config = dict(
    head_dim=64,
    activation='swiglu',
    norm_place='pre',
    attn_scale=0.125,
    grad_clip=2.0,
    batch_tokens=65536,
    doc_mask=True,
    steps=2273,
)
Each number is 128 + 32 x the weight over the matrix's rms, rounded and kept within 0 to 255. Layers, rows and columns count from 0. Numbers have three digits each.

# down: layer 3 MLP down (transposed), 768x192, rms 0.116, rows 27-93, columns 0-63
# gate: layer 3 MLP gate, 768x192, rms 0.128, rows 28-94, columns 0-63
# up: layer 3 MLP up, 768x192, rms 0.126, rows 28-93, columns 0-63
down27:129088196117105138148130183129154127113118124146154074052125086066066152102124091090175120103151168171167134133149169143090123060148167091130178118129157131080163135203094136107132097203144129
gate28:136184134127138130175165085160118107083096126130164134144107155192157133175110111187163169135142106118171123112160199038115106142105101200146151113133098169121083135116114123121116146156157154
up28:209156119150099078165094115117117157112192108122135108133111127104141077135081179089174142121081124111172142099091134080151133118147173092153093084150145158111121124133137070078128163139132116
down28:151090144144193121100092115142124135174110110123135132131082112096104140104185126086139143070133149171114124153104116057096143089111146109154128100123185112198162133085213104089132141050146129
gate29:163157143108136105071069111082110122133084150132118158147186098142167086150127138163147166135073073165125172128067139140107109095132114097111095179059190168130150168097125099080113105125164156
up29:108155142156141154144104114096075151102104086138090151140057081111062100173094125190122105083115108119126159118096106181151121168088155109170121108144106134061144107137164131190107116084129101
down29:106092154129085198126165085147127093100111104122103146158143172153150143108162171130162103126185115112085080152105058139103161125163059175181097069125068112136088078171116127191158124151128139
gate30:115153154096124112164145136146177117180116113171097145154177127078133178208149094094161153112163097053137150097073109103095105093135094141154125092130153206126120173202062157117090123097145125
up30:123144115185211137092125145167137094119107095155134173141144047177124114170117147138163135116134076121173140127132090105080106119112171109073167117074110142161047145155134122178183179120091120
down30:112096108111118064134171079165118061181140213173131112082176137134195150150128170113138102111183135092163108052162166171093077136179084123147119127127172157166100158115075113150139175099132118
gate31:152126198099100156192122188112207113081115155127162057095141148120095114163152151127142136152119129103132156124164137111095098118105136147130161142158118146125107125097077155169125115138087156
up31:078130127158121188078121147128174172119132164147075135113157090096114114149116109112149130102173139145126179105115163125134110151191149108103158150111141141121098089129155121116108121165128136
down31:137110133133139125131148154146148110086145141097116128078134134133113136172164131132140147155164081047117112188048020177144176158156147161133048150115104092128113168062096122098148143136114140
gate32:117091142080123066136074136184113120116175187137090171106115103125202139088114119116137121163185099141107108163125133125107147097111131115121136155128134170145098244072162139139128096142125130
up32:124112112151105119132068142108093199153131089133136200091161186188101075102155115190113146081141087162172104079153163115147113135153145148159123140106149151155126178108177138123150153162139110
down32:121087116095116181126070064146118119121160111147109163110083131105205100113119118072127134111090108073130096093118188124132129118083085123079143128096146167126104107071097137184101143167147157
gate33:083144127088184149156087141163186120100131171116162119092137142131140141158142142155148136121158103173147135119173143151174181112180151149131137099137119118103075135076145073163143166174091089
up33:142098137079120128173132080069109163147053146122193040207088104105111141108122143107047151134069132128171202138107122127097132167165164123114099163105106073127105114119158091129049100153107147
down33:088111103089141166141154074079170109135129092103129097133135148122140142122133153104118158144143111142110116142120106135059130156173134145111098135153114162162123128133107146147145104151102138
gate34:156143107095121046109158145151164113122134144092121131127082160131117127129172109103096159177091093160082156102095094153228161160136134126096176123080152121141145204052114156127111143165085140
up34:071159112126186173133121140125181152133186110130154140127123127143138109154157085140174128110184127084144106150142153111105153100192111146137082097106192148100098083201170137103167083171137190
down34:174128145142154087093093154146077144128081142104125149183080172100071044079178175150104146180144122103120169148160147135122168148097173135134158153106113078079102133086119119129099141148158089
gate35:126159133113165134129143089100169112137129083118183112134112076129104100051105118159081135110133154133133112098121154141089089107181092133115100162130090134153185121170113151166185160098120143
up35:158158122103154138104094120071191081098161099168121140133111122125075125113164187141096156152127093126132070143163135186098159122115111126123092157178166107141225123186115105153123155130167143
down35:157121137120087118189140083113221127145096098087156122105065160132144171093123084121060152132153170133142130093105146149097131157134126099046116139131178147070148100142122135121165134152148131
gate36:095056086112146068104195167133154093175117116103145101176113199094122117100070113162082117173092149129122116085154108097060103143132164136112143051109141106167098078084069128112163115119112139
up36:122107107110093166151121131133123150087096120120128201063164107107084109143072170149158128201124091090193117164152217140139088114092166143114152104114123209168134122111107139128179086169093126
down36:170099113102144188129204132126104079102104171122102106090094134120085163105110110129086110096090101168103085123126134123077149130119024148093139085163083155160167132134134150093148164150146069
gate37:109088140139155122137148130148133083168137122135152143103085169111110151109142072156090124130141156094076075108114123118079140125150109173107190120139147122115143147094052152131140112114139134
up37:170164080142156175127095127145187168098147085139132145213110103155115156124138094084132169126105148120117140092104087092166121147152141118101073140117088155118120157179142128146099156158136146
down37:139119178168080159108137121084171154122188138134087119103132067143167108095143063089138163132153122096125158138077159076146088177117088175149093146141103143158144089104103119107149149133100117
gate38:125171147105125143104103075137134072077095131143091148121129111113104151113109119179105143134179134133098134111112146112136165164090172090107124149119142111139162125148149152109099142157119135
up38:096152148121148153062051144116123144110109133121069067173121070109114055098176162085144143166145150122126146136136065098120175106128099098148110136162113133110108115175130075163164164182100078
down38:129096179141107131119055103126122076154177154143114176074116066167107102116128144156139164102120180135196153109104082106084120123144105167149147174098102122135151182119136112105164080110157103
gate39:162181163138148124141126125142158170078120188161086111061167145199104122121092129177127135068148151156123125134121116162117197144112137115080121132140119157134108056099140155141121109181151069
up39:137118141075167140116082134145110151088157135100112140121150116103110146102170104136183092119181079184139094149081144138112100171132107166113088103144092093176103134121151122118147151091198133
down39:130079154075115114119155187165109145119124211134118061096037126086133104117126174144125160109141173169135061187122114087109085143161129108170137084178130078181104128131139182146165149158187154
gate40:120137173116155109144138117094138136160061134131077123143137157064122142127121130175082135081130163190118126126129126098073124171116090154093153189154147169136074150104140159144138099129109117
up40:091165135124105128092163059156095083148108112101101172142128120137110131172166142089189155109114152166097149148141120117155154109139139087148141118157137129117140153102085086159088155071106163
down40:107131153102167098124113122108121140187130071126145117187163146116128119092175134109169070147179102091122114120144144165162111126194132157160141158168108058162124133143152098060137150172105104
gate41:157176160167109128136111098174124094144136089173089183050146061118156130081162143153100085156204131097136060112146115120088103104161085166065106102119104103166144144162093118127072170146194150
up41:122095175124159164137100123171125096131155137177154085123147139164116165118120174087168192217148110134080135124184161148174090079131118133141117127129078176113152159173132124113194112120123125
down41:122116121112134094133102076083200104119081168156135108122153156136146048152090138207147147137090140083097142124154126120081128108160093089147159129125142086130115146144184132140184177117142158
gate42:152076105046133115061114144139115154106123116115138104109132123092155110121122096147190158100077122107112135099104117151128155116101127119070088134176212110129105125101103100142093155131157104
up42:140112135145188103094122131073180109163112169130130124157124219091119097118137167097131177125128165214107125141085146181102168119156160137113090079184113152169121100138126081070093074166161099
down42:138128107117111160146113149153113170133083134130182153149140129132090106103183128131065120194105131095039133164150117133110114078139102126117171131121138151110103085155165143136159082089103139
gate43:083085077093103146153174129082115140132086105118086140162158125136144165147101095108098212189117061135111155126104159133125084158114099164150115157145119143106158140126085103137095108152175145
up43:131164180152128143164122085140127086121145191185151125133137150121100132134062114136121090135135102089130106137145136108092173094130140081139102116103121112107096124093109164105105105110202096
down43:099060167147063167099162136115134159093089136131141141104096081115121125170112059101060123073152090140130115097067168169062132117114110105145151141133114141057102168141152119121102135161105142
gate44:149103182129173129137146128166127164133165126126169112096136155114118111122144159099185085115093177091117171092121163157089080170160148129171138092122158122129150136088131102135118113110104133
up44:135127118141143146099097107093069155126161113113094171153150132154125152054076137128141238080162113127146118073107140118113120156126152169134164144164120093185172114095175139136139072153101156
down44:114113143131155134113104124124100109200117094109148144167169096161158182120159169114071142160166089183159093134086143113122155072149111123126156163126137139105185138128108151070094137145111123
gate45:171105095190157187117090067109129103129117184077188124124123088106111117128116116132134120152127125162096157094163168062136145159132114096104124123138129211133179110143054124127147138117091112
up45:170108077078084170145146196151151075099129088118156143128117126106163127108132125165106155097113098128148106171141119201155129176138118140172060083141073075064139065162111123113094101072125178
down45:124109125175109174121157116136125115156159093120107184098144134073128141138131142126117164109161109122110112173145080169146149030078088115166082162136136149151189073150139088122078124108071106
gate46:137109171090128089093061107109158122157076083109160143145122121121159081141189138105103115161079149165103135104174090117177181107130128087133111132150177146132133090141081108100119076135146114
up46:173086127110157189184184162126147125149114132106174144098119141194103110126070121137127097063184138138133091119094115123072106100125117112087073140117155110103103144127173098115121151098122149
down46:168092127142141149076135171160078090132129163117124115103068110085091106148138138123122072165166167106232121062150142143078116096137223141092141066155132123162125126132116047196160188131132125
gate47:124064177141150146063053107098158100114131058138129123140177103106120145185137125157138120066122069127136155092144190127091041170174146168076050094133156084146088213216074052173109168155139131
up47:108132128107047118067113141074107066098148206102143124129168158104115107115085119130098111110082170121137116126155104139128109110175107098134154163194145133074198158073158177091134120167091084
down47:123081124078127110145171143123178110102154104087051095089128119112089111058092119109170128081139092151145136212110163158095104043121193140167084179137067068152124162120118133078074173122130073
gate48:158117148107143128085164091146101137106061108188129109143132100092180079127116095080140122113130121133026180133168133119124104166102124139206105136099143150119154109159122131042096103215101110
up48:145128127110153160121086153152147140049182137157158079156167190065089107085123159123153153093097124151172132132186116141143093106183139076118152127149153121092121099111049145179114141104092128
down48:103110170198131121090166089140134150101078133113122143092105123079095132134076048112103137139086102069064067130175127135079135134128109133092140159125134122104156129144106149064080078182142158
gate49:121142130068113133108108219219123098146126159135150133148154097070108135142107136118124167213069111119091053071116099192152154118089169079127127050155094079143060146146085115111153088098185117
up49:168132201118086165100141149170174165118162160177154120150130103068157105099122117152141123120093074106035123116112164129148105138139118132114134106130109096137119154080144140086123112175142161
down49:171196128063132144148148159122154083111163111147134159128157146089149095146131161051171080116078137118122171158151142169154110158150152116167064118124067093167122107124050140165111149088127134
gate50:061156113119138118115079069118153048178106148105158135147120143173114124177146178098159173112089126162158113140124168113209146141192122150163098111137137133114123148206104155096135133171176154
up50:126119149135112140118112081109088110146020198138156068118097089142106066147074131140157133111091100074090131137141083147142173207182218162124100086127112138172111102144123179099124114158187093
down50:174112121165062184118183156121150105174112106143106119174178052147144149163142139120136129082124139142134110154063076090149174131136114113129134138149087191143052176075162081150105127101131115
gate51:144121083176099131106071131110150149161112152150130127104118091153119123135137103162163133077137164089149145132118116118160149127133063124153144091151123129094121056097114126094091105186110138
up51:157109084111096126130199105135136079133125168105164129128097140161165126148138156117108099193115132158054185145084109103096109068128159146127084120164125086064164164121103082101120092158095120
down51:093098126117082156084138135140183144092040146110099121127107134119067149125085138156156149124157173141180140133143160122126113106137106189177104103062167148154126106151088136101053121164116127
gate52:108094134148142152065168110166122136147165123135161153049112123085111083112149112170124162098134106163121127133138114150101128091156118115134096114161109142076159091097073117149101123082160156
up52:159093165080166178117148196106086106159147092118130111112079068100138099111164081172070172085125189086154114037140125117161076169119122036121193168121022148142175115090155145148115095105125123
down52:149109114132166187134174105110132112111153093096068145152103128103160094195140141108113122064140118150129106136150096159156173137129089143116110104125139124098086104105114137184048078108138108
gate53:120136093131158148060142114102112090116155094135131153214127140104091163106187139147085187140138120089126139102110186145087122108117092190161112134112106124156151174171153118129156114176138070
up53:067133154144159134196103125154136132108063129064079107094122141132134131193111188112138121159138121152106116134103091137093137182159131121115123103188061148120122146104108173103114122144113127
down53:177167151080075150094155184117106111086129168132098138113096168158144105176173096113138094134151129116111075170141144074098192177122132154054129111144170116208179140139094102190164218087150201
gate54:159091140091153126194136100080053089146106079096105108121125154111122168163099110157152129153160115149085090145152141160107106132142086145092206113112116123106156138143157133129143120169107140
up54:176108121113154192171110136062117130150157130119135136107073140110117156178131058115120144166115122195090113141134152174113100146163113128141125140108168081112134173117150145072168075153181110
down54:118135070157142109116066127096124153127128114121136154200094150138068156085124148165065108115112091132151149123154132160168170135106125126149166137126158070116168139122147100089174137070109145
gate55:175137139125123114116088119106068120113105169157155042148085115166129125091096106138131161102123123112133183124145182139170152178095107106121090125103126120095072095172126131136115071150108153
up55:102118096151126083095117161073126115170128193099094089119086095100090117118164116151144179118159135113122091178093124106089136126125136141157120106182202161131137095122114177110113087125134142
down55:168193103113107112145156086121102090111166140127135140170132063125145132058091074155161104145121091032119135093135132109182131192086132099116138134115073149098159157136139102112095146112103085
gate56:140132121085135084143097108136118131111076149156074136089173097108138183120090111108224152131125085127221109073145084143109127124127147093121124078110136113092158095108107124167176100151128142
up56:161157087111142127120130126170094163101123097127124145103089126093142168112147135149141103062133106101131111124104129172163092104131089107184150089161144150150127109168153117131155086150131154
down56:128120123128095069137138169139215188134149117152151069078126178106149090155091160075129095123142146164095120125119089087116211066177144126088169131170122156071142100128112115154142122115059164
gate57:138100122117127166075129153142103100057099175058173134127099095118108062136176081154089093183123130114157170124112125118163118139130093143156067109133146128126101113142090152143166156047155098
up57:146118118120160096103166125153100090124110139105097104126120142137114193127158099138151190094154158093093089097152144108167141159097135168090111096100183079134178115149082125148133137139147132
down57:126104110134121087158150153111102091098141097178089100122164109176092083130161099097089087130147145141140156127164147137136125148153115135103151084169166146091133120105138142114144131117147122
gate58:169143126108145075149155121130098120113118092161056144084111100115142146130098116117111138176101120144099122070205066123091155133076139119086148154120142112130134175162160119151183125133073117
up58:152138128150146142173140102089086125131159126156114159140119086131150167112131093108104125122157087123115141136158135095084166142158145083127168076137132138138122111152119063155172112099143121
down58:155131108113150085144098093125091128106140102147118119115070177147126106126182139149058178182121142156170110134122046142109117225131167197090141153134146124115134139157185117138121084116155170
gate59:116093156103144174113114096118151094117099086148148158123108145137129116126111113131124125134133099056141088148115141156039068130207152187146080099145096131146045103080133162150143139201158111
up59:142133142139142105188060119121166119145107112098128167107109141150166097086141135129169097076126149161163112113103121108163164143140104129091163093132133120113134106111116119117162183161148118
down59:145175142114147132116076149080154163128148099179108076101094101154108187076168152151118105159098138119105104093174124122126111135099167099104091158119128161172151144126094095133097105071143132
gate60:118151091052092140113129151169148144150119129112082194055136096079150134109152051121126091130171181113134120177108143155143169059118123140138135063151115097158170156137080080100101062128150106
up60:100157178144104082121118106148115102183118185130148121179166151170127085122084078182113173153149109140145153116074141088162156144117114136117121153100147139145140114116158176121172116150096119
down60:136107122075177145129139106106083114137082160123086173137081116127069158159122096164136145170142169109116123078145188153162101127152181136185154143171162068146145110053114128070097118089092090
gate61:139117092159153150126215136097110089096116070220107185193132136135161097156102130056127184175148144148130176166187074126187146125045169087087148193108120181159124170162182153169146133140065108
up61:167116129111119123123104069126178125135169147112123117136098129153098112138151219099123095097156152091188071143094120192104156121152139155111108154085167155091101089166108173154169131106111123
down61:084154108125109192120164130090188134103147160122082142132149094126141157167094088172117134146090133139121068093143075163172185141130166192153113129106083171139114168093136124110124148148113154
gate62:184157183082084126087091130164117120144088168105151112117073151172167083165094123139175067182111134161110127128168154149141156164093157115180149145164119255058161065088120128127111071122113096
up62:034121142089206140124147180100120139135166118120138112100148099084118100158180132128066107136132094153086111184121154153115156157138123078149118137087143124168134119129116106170113129099177115
down62:141158157161129139147064135101128145106077155123203098176120125107093103095126170087094156104182136147125091146123127120173116132155056117182098125172141124084130165115131123125094145109193129
gate63:121142128157215135130151100142117133161111143099105096133117128110167135171118169092190147139097156132113096107138153092102047162116155092091131108125132103136122058141134131141092104118164134
up63:109138125068129162167125126083143094117088153127106102099142174138122144116087146146092165132157162152105132108105146156110121131143090143122181101144163112150120120171113191149165115127133138
down63:151109127127144132121096132131154112101129169111175147143064144077140065102194129171118146132099083187031091162137135117160109102093102074120179100144162096151156134203149137150113085128091107
gate64:150097130153128128079108150100136145129147161128211101193076086141104121182141109078157099152145140142155122141144193155140135083120126136121136104139149131155088168153139160123097145099176154
up64:071120092115176071113086137108194177102100165063151152144074114150194107101126131218110137140125119169094134180131110146060097110125123136134119166151155124076123071117086086125147134189131113
down64:138144160080115214193158146139083181144153085116139158147185122154141167154157095095165107119135101110056118099101061112135143141088084116104116141093106143174150114113120133095114085093138138
gate65:158124121080103166122164114166165113159121117154152165155136158168099145127112090121181181070122126075147181154097164062121100113102178146136157124144124173159177155122134178087151133132133099
up65:135107114103139159150148084133176068111121140184125117119169132164063158188171120157182134070106109121120188129147167169159133072123137130147124128126173144168105119145113143068137142115085074
down65:133116134105130118144130106108168085126141095155149123151128100124176132160108108159181102110089090131113143130098146170164115131144129134204146119116102131172125129098155102120160094141095112
gate66:117090125167115169091160111113178179136178096142143112140134085120091138152134151155094163133115082139150137166138145123171110091095058204108095165128150090177121169117185093101144120167122158
up66:126138178126118099136085126133184143153096084106183086163100138145163123093108166119082121071108187169127138118137069079176152099091109118100157132098152077128135095103153193086163109114132178
down66:073114115114137124135170118143099160145135090118187159117191127165177122150140099097104117170165082133202110127105192194125125154134088115146174185115065165089109108117119113106081151110170136
gate67:119108067101183182113144147146172110162096096094081144150180084079086188154093119120097103224143124109123125179093081112178076112128049072132141081069099126181143142163154046126111138126173075
up67:083072157071069106123197117136188116074115103188144171093166070056107109120160147095129168182146179156120107177126140153099147108131128095097114180176130096106180167155168107117160097088137207
down67:206106153139140132137121129094091119162126064165100079097073209134162135125148166128125088136127059143062153153128123096108139138119117153122098152111124156164105079104108144167077139099128133
gate68:103103221159074087074133152117097098130135093070143106082123125158118093111148131133148122149100115127105093112151099103119135136080069079112142147157146115169092093082138130135156143127155093
up68:107132177146132106166180178193088095118100137120101132119153212131136110146162150105118104165122080129066121119127118113122110183168185072104127123126087113149079111125104085156152136052108116
down68:147111092105116092171099160106124095128132142114142122130130136113145169137168163100069152127155099108121139120057153105143170111108134156153115141095124135090046104061108049162140115123093178
gate69:158129162136123109150135127119195128117132074119134098155141208150157105048200123144138140100162086129123104076126162171185127137097111120122134101103126201105084146135096116132161160109162147
up69:109167147108104131154136128152158072167140144113127086075064144129168134091131161106106141056060084130167086157124093138123146100122082133122140119166139076093137092182080063092177106108150137
down69:084152123124113080083146128143124135138119119107162137179153126137134082108132157135120211128145135137113138113044092140114113146134094116100152090083139167118109111162131112219097159126155115
gate70:102124173130125134068087101144113128115145183123144080146094150130160038118178153062153154145146117142131162092123126149100163108063127114089101174117132137104093142197173145106123116143087125
up70:098095123180120208104123130103102118139122136131194120137118079181141116181151131145136113092119072105160134112142129112110080129102114141141158137084106157130137069103090127202116105131152115
down70:107109119104155068107117135150183173160094135183166134139138096073148128092181115132134162061099151163118104146192174100159064052132146115137088146181127103127134143148073070132165147162150125
gate71:154071089112142112119099118134178125119065142091130108082086136112173173152219159106165176122101080118198085086105137115168116189142061154126107124129160179115127099213161173149150113122155132
up71:090101094132153155078181177141140079150116177143121123154135126153099102126164088121126103129180179070148100134148122133141147078095171182157092140138117161131138178075125133091113117154113126
down71:121103034172130186119133144151102123089104116157189088135167164074109100138088037158123120160195169115133171088145112185099149174141104110119163141097112130036117165180112109128130087137137139
gate72:102132155103097088136163133132126130125114117080095190096140107155129120103160134146068115101108126128181142065133113159179055188166173117139116038108156100167095147066139070160112153130159125
up72:120135144118104089079132080134181095142135150081119107162164117146093103110090136143103163134167123123146108117130146128145137118089168124036110176113145142109092163132094124101138026091125101
down72:086127097125093077159119159133150094106141119135093093105116169123116135056165132162138128152112124145141130028131098111122144114134149173166113048166109135178150087168134128162091100144127127
gate73:131104090077111130141118158108172099110160090124121111148169129135105108168165152145101126136121145122152154098101176219154125155184069091141204168154099153146124120120166153115155092088118115
up73:136199122158160099162127130110151148150126104216144111066066083128110154065110106153141071160109097138126139134107166066105110141118117155148100150090153118059140087159156109175120094093153189
down73:167125103133174162158103146114112109112144095103108137127119143174057139140129090142115145103069163048141123160175176094120095122154161082136138099164150133145107171146094141127098106134146142
gate74:084120065194071145141089196130197145111080105108161081132125134182065090137152144099148123127150128085129156161109145082106122134134124116157178181136120158141125087140094175162182143152101112
up74:143116123090118087163136150168121109127165157078153119152140129109152094125153122113134130142160106142091077130146177160098168119115161132106093091150131170103135102119093117132125151082165129
down74:063137152131156111153123126102154190145140123134130108062142075065156128081124079147117104110141138126149098115128231144125129133086143119143170115081198135141132072136111101082115183145099121
gate75:172106146136100142095151126149134153196129112105120095121127139162136130159144092142158169183077124132106104121137129147100185120086068179146185105127124148117114193128106169164126107164149094
up75:081135131185191117163155115125126151190084125110132139187181153147090144077134119085139114107148130173100087085186099217106179184080125129137076115149183136120114112147151139153145174091127068
down75:107152108120137168153134135090094148137161115103157185181158160098141096182071111114086128163132051089089105189149140148148172153108092050107150127106079150139150140101084090143080143136153118
gate76:186104078137158099090153146084193202072138183132181124172164148104069153131145152182093115143146134077096088104111126162084101148133134166124178129113137202108138137063072121131071138098108110
up76:145153143161114195109139115096123160171131210106098106120194105073125140125163154120128102115148193197106158125153132121084147108083162133117099111098094162125141121130100210132157154114139130
down76:155096182130161131136139113131190113092155144076140117183169124151149153122080159120114143165096156068097109120094097090155099040151125117126152096119143138152105115121109104153056130141099147
gate77:116167131076099107159135154152108141144118127156143079139112122127111129183094177134128119150106130181125140148109120060163135092157113093081118106106155153103145100154129154145108163126169141
up77:111158152158127125167126125128151072151102112137089123097146107098101148092090085065183134141092161151144096155146088149102105081141140088118091170130122160112117155129183084098083110155059095
down77:164128096107115113121128172140112180122140175129134102157142121157119100089134132132059133112140115126111144128159162125176097112127175133147072127077139149142164111141168179139139084085118134
gate78:075124098081128107093136132201097111145143089089156126143146109177042127072150108096092110151087137126111114071122124135110178128129086166111079112143094119125170136135106140094093077160110101
up78:100145116104127135121128121145106109222156149090117104106061110106101141104130109164121143163088150081138107139114123185099078093157130096087139119095142098146128109162132119151092127142121166
down78:141170127111119113132147139098113112155147218083131116141078138167139157087121126158131208127108090132084111116147126131129095130110092124105150134128151118134085162122077139109143102109149148
gate79:159099152106101129147122109132166120201158095106174099147123108191097170139154068076085074103183164141092190128096152140145191093026180092149142129137137103126168055139127131150100065160112152
up79:157126082078108091085042133150152094132100150109151118109128154122154175165098059114161164163129151112118127124130097152098089130170093157138086073154117121136132182096090131123132120112120105
down79:146183174080129156111079152152086104146161112146164179199087165081166121121121185103121134146142094111129131148183096108138106146083126117110100153077141117125138072171149036216124123113140147
gate80:190167130133175058143117127088139109183152112083120092094077160147122176164146142117164127141146145106157135147131163112147098181094140084169169086123164170141130172137160120112155126144112177
up80:133110170129109161163166113096130110142137116095131094119138097149085138106115147149131128096071171062130140106113152092176099149166124146090117102050066165113136195098167118097111196143117163
down80:105138169130117128080129158161201134126128167178092066169100138158084101147149174102133115129104204144152140126147083108102117210167128154122102130082093108144192112131119096139179117090108199
gate81:126113163099117100139103065135120187082131145153141124085169128146145181150090204098136119132111146154169143124173143148155181126163171114126198144071119087141109073156126111149129159113134106
up81:134109092151145138113114088089094094145126141103135126197162104155152118126092135124127156115146162145163158186107060053099124130171081166103123177148128072124099097108156142125115105139141066
down81:158121153135103104127128183104150093135119116109135089127148101121093145129173157176094104152092153149118098164137125172122123214142159193172099162143092126151172103160152165098169144110099087
gate82:149158132108098157106176167126123094105123072093142114192134135105130109147127110137094125103134125138121094131129138141110128090142145142200148130141120179070135151089150147133104152169103170
up82:156133145093100128151175154090138084138120094166154164173128167114147101136175115166109164113131123158149134102124139131138124165110136149208112165111147122133170098082129129119128107146110127
down82:143127115122150124144102086118100183129162152134149102094084163117133138145044148124116127120200096134108120157146089142129130153133144110141113124161128115120144137188155165096104053091144152
gate83:143138131101152099149078164184164169115138116129138106129084124129144169144134117170096155130078150064156168150148163154112173123061142105081076129164124152139062107119088107057171156154081098
up83:114179164141115096104061147128125088145116066111089078130124127096101091134091171146152089195108116136086138147105162140062085158134072183113111084120194081074114187123100145157090169104143078
down83:102171069148145162107174174112145110109156125111126170116130142096122121161171088139118107136130097154109156067085177120149121149109076102131090115119122111083120094145077112157141107132145195
gate84:102137133113097099114154155100174087084028134109107133127121167070116100137090134150140087140106117116164128121076173076108153147138174070099124088128156104124103146109138127152124130155160130
up84:200095066138173113140143087150118172155079111096091114096121146152151091102177131117132099124162087112115121100136129121151171138121149123069115122096053136092148117080111134116122140186113086
down84:105111121164130145140101182120135178094158106092089127112051141103130114131130158116125182104134114122082045081102147113138081113053161147159116159104090123107136127105097082132165171125124159
gate85:160087068178095155139179110174126121123099168083135129130133111132120153143080113154134118077063112091143106151144162130125136101137152137132091124089136169091133125123123087165165134096155171
up85:069114076109052114082147152153078121133104111220104105110106106103162109188175126192162187131161057105166183156144108125167084087170126126143138094136114123063103129139153089158133138106069106
down85:125125104138134130057177130163150086122166125130120113141140117124143114198160146184130108176065136147154149092130210141134188139171179175193138170121099135137094122171109141085133106098142083
gate86:167129171153103179164135128076101149106151086146100111142142138137101136126144110124151116180100139129117079127092139122106077133141113159168117067143067160092139030153095083114142164113162149
up86:120117172079101144129089130101151157140140057142138190138150148137165097109156077171104175065088136073074127111175131048145099159141132099071175144122149103171132148143138108093076122127075188
down86:151123166089184163128166139147148174085106102138154171097123115202138167146141104078203148101158127110123154157148054097133135186134144152143129179099132132156066219184160153211212094140095184
gate87:145200060149153188154106131167091183174138160089137123087056062120140073159121102140119085118050111129106058112116108101123082125085025109125222085058169118159100088131103172108125105178110098
up87:067110173148143124161136163121049094104094169229127196103128109122126162103107126125090084152213144133154171172116150169117080123062104136109084159159133075166190144173108175153067143165154182
down87:129089173144134202094093164143143120140112098140175204144093109109110145105122158128146152099127170171157128093168106136125128176105137039121145107106089145103149092119118136112085115098167097
gate88:137162079134131118127077097154113161065137164118144089134097076137157147125138127132088128117071180117176136054115124204107169075163118126114213180132145108150168096112153125134121154128164136
up88:131140116124126101103117068127118104077101097133168139108135139160110103111068154150121112084063144144096160077140146131185120134186152130070129161129128136072156153120099069096149114106080113
down88:090115156113103112130161141160053183129172150150155141129130163170152184119172146100149170104090129092143126162110152163134129129135153115101151182083146103182082135136131102103131167152129087
gate89:145124135176169121111147174135187134075051125097143108193102139138153083165180097105094095108155022106145135140108175129117175188113092135153093081127137081113094070169059154084113150129194114
up89:107163149162211118162084110101103089151101149115088190127109183141154099136185139163106173076128094080175138138141086138070113171101135142048093078128151160150133142173085084139108132149172134
down89:147071156164139060127103094102087165155132126144144142154166142136151093104118160101178237051128068128139089165100129113162148078121108143074141112163180135093194111103089121134091082118094201
gate90:140101114075133157167181154150122136189119174123157107038093120148116173197174078229155145130129114104135131137162141078139173100117168135177118140048171142128126150112120118146151145114137136
up90:104190116155109086100156131101169141097136147162134157124107181135154085139179145130125120077102098146148134114105105164133090168107060142168120163085086021151136112126111122123135070071159158
down90:049156127122187155136149124170166108120111070141134119146129126134105121128150114082116135169172132109134068146206117103079141175128138149084157137206190176112132164130103221122121163122137125
gate91:146183112168123123157098115148145115137096150069177134154140111137157131135132141119090088141093133133099114092166109109177133138114088091144111156141147132210131134129112123187125102102095099
up91:117134141127129090125151146114113153155133089096117107076208157160134103147148149109129134141155121131123070126148174123158124130173205142107109092134105043136088098090116181136169158139137148
down91:123115129147104058134080134141123090113047084168120096095119144139107086140166165157132127116121138123149170158112143200100125151127150158086105114136096172104169131186158078149176125110117168
gate92:128126153169139119120133094068137123229125120139124117121151085173142166051177224131116129148137129131146106114109087056147192095250127152128187107165104172123143108148144074131130118137119050
up92:084118154157170186101135161109170166052171107123134171155192196109075150144147190160125207103042151109095168111147131156094081124149149129084132105102088198135122091103104165117064156059101074
down92:109138117117090146095140099123153118077120146138106185170114080131126142167091159151117130099137152185141164180130116130111080073124255092176167154154169144185141111153159075043110187150146112
gate93:116119086123120112114083161128089121134096139106134110095134183128145092035105089155149152153098165127162132105146161196121172110108175084085138104112150129136142098087089078114175132137149180
up93:129145145190084129093172129120127115072107140157143089105123118072078181124110112162100129103083160160079136155161087178187136085116171173120090109159168100084169150128142177157122128167103071
down93:091125146183115108143141141123081056142160092119219106119133075150128128107083116151139132101114091155082144136137101141158147193092114173142181056175144141122188103140137146183153121115139090
gate94:092140117120161162121158116076152165122117126135094146086195110088122128131124147130141110136111108094106129147122141142119090138182149127093096168137103162100102083156185171144157147140174116